From a checkpoint of a small transformer trained on Wikipedia.
Size: 3 heads of 32, MLP 512 squared leaky ReLU, vocabulary 8192, 6.65M parameters.
Architecture: normalized queries and keys, some layers without attention, capped logits.
Training: a variant of Adam for these matrices, 10584 steps.
Each number is 128 + 32 x the weight over the matrix's rms, rounded and kept within 0 to 255. Layers, rows and columns count from 0. Numbers have three digits each.

# layer 4 attention key, 96x96, rms 0.0544, rows 0-95, columns 0-47
120130102102109123146129172132143095142161095166149100095094072116120144103141160135119101112151132134099142147123139111106089163176148159119149
117153150122117124091148123111131107155153134187121140154118112099099158104073138128144123127114125117125082132131160104076097125135184116136145
164112112097129159141159133160155160132169125076142095157083119155140135145181107152144148104102118075089142166136083143127126115147061133151110
120144142145117130111094105103115114114073114113118112118128110107105147167084132100116118109115151163150129183130160126154086092101153125090121
176147198109111095148161094101177115095128152104107087081146106128123128162131114096120113151106167135157151139137122111091177133129126089088152
125132115179117087126106115085143120116085087175136127162148117113085129094080092072064073142163179137134116083115185124139151116082234124116105
118080159161089113109113115093130172131108115163104099144153165150112106113137126168057127133226135146096125111122176166071142087150108117129067
154112154119118136151152186182134168080131128101158131131128124119105134182175113188135143129096138086128141170153095153098174151164110150105125
140104157134173082135160134092125143100111101131079110156137143133126123135074085148139074156110144129106135138082170148154141100084175062112068
160131179100084063183112152130164118170196140116092116136136135141117127143091134123078145113121105134163155168135128146103110131155164101126152
103105125147151103106110128119110176142109121074123137080148142079166136108131122162111105135094150156136153090108160141123117101122100155091113
116193121097110129144167116171161054143163144135143185077095096081109131096151068073135151157048111114166135128122094054152137168152124125155162
070157149182125182032125115167136094148096159168204133076113102101157108142188091160139123140110168155167118091190145105131118082100111087179071
125132133165118148074157151091143121124136151166183175120117144137152115115123097090127178142095147088170126099174141104148109145125168119166124
156170126093094110189132145052143074128203053126065076192081126091071153107140158066183142148174076100167069130154068113084098142135134171065198
132134117075130117178131157145126136115150142148132151113097148159136103153153110092134138144091082056144122131117073118133147143117116124181141
212138196081084156234130172032151054171179112167025067168112185137061109123095222101136178188225084122194074111185066127066127109142122194091144
107149127117107141120115121146148098124137160130150128154133144196111128136134079109085148142112123075135137133137110096133108093137132125193125
128124166131086192151102128140163102104143109176096145114114100160067118106124150141135151161141117183188114111207165133169083160159151104146099
168113186129067107167156151135134104168150147160096082139114181142110123128143178156109182130219127176197105132144081094096058147141147196107140
187117156078158171189188155079170119094125141115045135095134179070065099090142147109191097160142109135121116118111121100134131152160156120143096
181122146131104121149157133084072003096117097061117131167052147140091124097162142113147158129159142104138116178161086129161182152174117114095155
169119103145104110111147129097132133128144081132130127143095126142134080209192164128118175160161170181171129165156071101147144144098069151071096
153154108144114085148118100126166084183093106096089169087153128149032172064114079127013097103147175158146158149169144145134093168161167122129154
137130144176111137105128102097138125163093117113106142093146094099121155115166144134140087118178174177107093090162169120151098140124129105116103
136135118147139143129172116154124160165116156097145153089111107141151143171137099141075141098084166120149140109140101117096170080119097113132076
141154102150164121114127098139063178165096104149158176180125163091152137182113097145097086091120158157090156091077120172054156143112188148139109
154170112069178140145118171170167124144166209161141111133137141203094139108117132098094177164068122110146119150136096127136129119112131166195132
165129138181137153095151124143202109127094081120135135130131122156076104132163119090096122134166191122068112150170097116128130119144067122112150
166194114073130179123112176123107081139140158134104090193069151114053165091115136113133116138105091093136092126124116151133140068157159156193107
105114133136140185040098110174145134120112201218204087149157132135115109132126111147175070152113091100106059147132136185159100092102106147176099
162121074145157055149128165216134212142123133067154142108157149131126115120123100156055130098132160133128178124117134104159099135134159133190158
124216148078156129074152097147130141165108162079146100115156154171115100097133113156106152172134154100154129117089116123143113100120097112212152
104091096103166110094191126181106140094121187150132141150119109158143147108173075127143131114112182114123157081116120120126115107127075115201194
138157135121121135108129121069138082176158088118122099096095156137116119084137121140173108136124119130161082107115132138146242121114153183140159
115150081133185103078133117135125111102098072159164099153151149224170113117130158165109150136128186072121142140096135112131152088169060115193146
123163122185144126042101122171136180149097095157159158139129172189147089214117127158129142096125134164145199119160097144099099107180078115146156
125125141117117163130116106169135172114194096173128165119050118116124073114152137112174080099144044139102118148122088068124185162130176199083103
133127099136138100139156101124137164140120157160110143106197119136079111169137121131121110179127173150167107131122177077128141138095139124092066
144134105109125117125163162164118135099080120112152084116123113155138196151158143119118153143111101144109145104133120136121169117116059042212174
138176154104107087169105135124157075184128161148038155108124106077040082088147113142136089192131120137210104168183126093108134149185162145067126
153112133155141139145175086127144149133150103111128162104151141114132149133108165103126064113128154145138109093137132138102113118083183159088097
129125142113112134106098120101142149089144071110137166152142116141151151088104158162125168078117132117072152125119107177165119149150129157151138
100133119135122098100110079175131152105070231169128073142198121091127096208135090144074093187079112155169166119035162091140130115120115133083090
106176109153140093109098162145142101136096103123136106141110127136117142163137106126137164143104127133140120181126142106134113100174081097129161
142090117147110110228104100090173017151102105041028151117095066074066148149104179077135126167179153169142088153171119125158137195086208182032097
109168115114146163146082126145106149114152134068155142164111121159143153095083141169138144080119138077093156160089140163145120135118069089142131
167135127156143119115112116139085135172083123064150117117211121083173167167085120136102100110065181141138190126124157183105104151134113182115097
124079117130143099138128075104130115087147162174065144144092111162040118148150118111104088218131121079104126160110136084133229140090176125144097
142129102151137097093087136085140139150141085139116114094136127137161095114132144136148179135151076195116168141140120074156116127176101097132138
114102118152155107152169206166095121114085126089117107132082169065084139098133160060149169153104115135130075147110134120149099052157117114136152
124138145159116119177109097083183159131056122140121171140138161087117171124147065149118155140131159129141080089115121136155148173129135124136128
149120162093112216169072131161171156131101141108129131156062140144109102132151153147124101108130118156114125169139141113109145143136161135090089
168108162119101186166161109135174133135086219143048159154098147071058059099155114157171174154136102146160158100154078099110136122082149107123119
104141107081125134097125102136140186120208092069176100150126125090200126163143130122151176100169102140122127125065079178094090136167071121144121
092151125126167104099100117087101168076141099129174172110150132187113139139135137143106113117181126135078126191133144113163204128068116162142085
115070161142139084144122121116160183146062101113087160125111120127107090145130119100108141070090134165114131155145095156157109148135068137101180
110134130148149105104166104121197172064104118168189160106185135134089054138131124100121165100133116160129084136184140145095135096120130093131099
138159132142134144110131127184127179152102162185141149088104153124086089092152104155109125199067146174141114122113146101178120155160142076140166
129079103130179161139119189072114068131086152100125139113122161144134206086145137107137102121137193139123118109132127117092121089133123134115142
150097089094154107069061133146085180124171121094162081120184127162065136147094085157126074081156117101089086123065176209105169119112090127130139
148101175126103203147176184093139113112055163124062114143145145138131156074165135146069128151112173120135121087174134118088125090085159117119118
113097126143195124171097088161128067140120096148109098105178152124096065096095126104140100187210124109151188072173139137118181124065167158114105
106119157135137144110141105158137123158135162197129142091137148113114108110140105135100118167116118127155129102111148107135137110119167136135121
138116155142103108212173109083101098155054103121021129152057185057060128126138098057072169163181144195157065115145133078086130151115237170016149
141101172123062148222131138097108150070129097100084155132143159083119194163106181123131200077115070150106116081140079131077119129083110154070139
125131229182107137075083142170134210161100162156146135065183185152140137209123128220151135101139090163129214083095152176116097121114067153194087
110133095134185145106130098126153154086153155134150127128159082158123136112150124157119124064113097085089130128061119198088133138179129151167159
088161130139139187032133140149124152101127163172199116108153142160184128158117065206140173114121127110116203073119136182153142124147104089205126
117182121134167172108149085113153120130092153147154127153137147143089086114160077121112122167165138098123096162098120114123126144166142101163155
153182088108126094177112127094137074144107109153093116177076132098086119101132120089140136176127143123156104141148150097133150114116178104123118
140093143137083154100098118130119156106126153163177131117137138118141120140156098162151142142136119130129141112119119129147088152157082171123111
117192137138121144092128120150114106128101144122162144128100140149127150129115101153112154130113151084165147106167182154135132132140135112171150
139161135109174099123102141110101128133163129139143131153121128105111112131160131096155171164149151136165095128105095089158140140118165139113137
135157107133174164123113122134141099131126108135141116149101128149149106143121121101141097175143135118118114156151124133137122121139128067133136
110115090143172216043074122228105220068115173091165134168134108195225180138092080155181082116085086079046172132090115196160139089135065048206114
088133121086119070135138119145088129162150104122138143128121099115119128120139113137124170070126150162161095105083154161121135135154151105131093
104114159143108102152127130129106118127097107093159133111115129130133105139150106142161169117141084090158120095123066142086101133114143108174112
138133103106170086126125079123096165142146163085115134122157143147078175149159113138129124141153135143124122131109126104151130149085133151114112
144128102114173110116128125128143140156144081134167101084146151099133092120131090185116155157144133105138131117116164188150174123158125122127077
176169108129138140099118168154099121146140151138151137123122144079167133142156103142151086142109195119143143132186120050130106135168161131104059
125092100157121130148086145171097151151138133176115143103116112153144136093094162156126115182122077115136122132168169137124141137144112128125155
133122109104148097080080166128117084103130159095144101168117127106117131137128126127152154163113160171145111111151086135139088125110122170113080
114136121107130099120136136129128138132133146113123142126103099123146146160163124098141141133131132105095135107103123077155133148144139165112147
121141135114120117169103157098129113126163149120120155136089141106124137119142158144117156123102116115131124113130132109110128124151129113129123
134100116172135081095116085155136158158069092163132118177107122123116116167107090136101092112169169147125126147094098117122069124120126117159155
134102110133103130128137140104146139072103116149099143123144136125123130139151098163138099081112127136109107135152131157161113166087109098144126
107138075160133169137079142141090125134120123126147165112138116172199160097138154098150167117127120142106110132185116095118091156118087088154124
120075135145129088137144130136102116100107209101138125119120135109088142148164126141103131157137131125160145113158148086100126123107132138139122
137128113089158113098101161130107086122144141117139094164150132150119129115161151087140157130126097156160148135139116093127146097102155166104129
175112153140131122115145120125129113148143162132106082131133110120120109140139185153106114158137134132127137174083186093127148128133120190109130
128179065115183167099090114162128156152113118101160132148135121152149146136103165095169082127107133103122157161186112144137102157131119075165157
155125101135165119112180124151111115141134123132156148108192167157125130151156092154106099155147178122125142102138129120060119091116161135152115
132165192101177153091131121099126132124123136130141158069122127139147161118162132122131200148134131148114060061119138097106157150140130098132161
126149127111122157133077105099101124145172137115112120178112129094160135127129164142154170129129086113190164119135124109135127109099132098133147
123130188099100136128150137137155146062122156135101135126139083095099164115082121140166144108142107130129124121130105160130150158109131097129115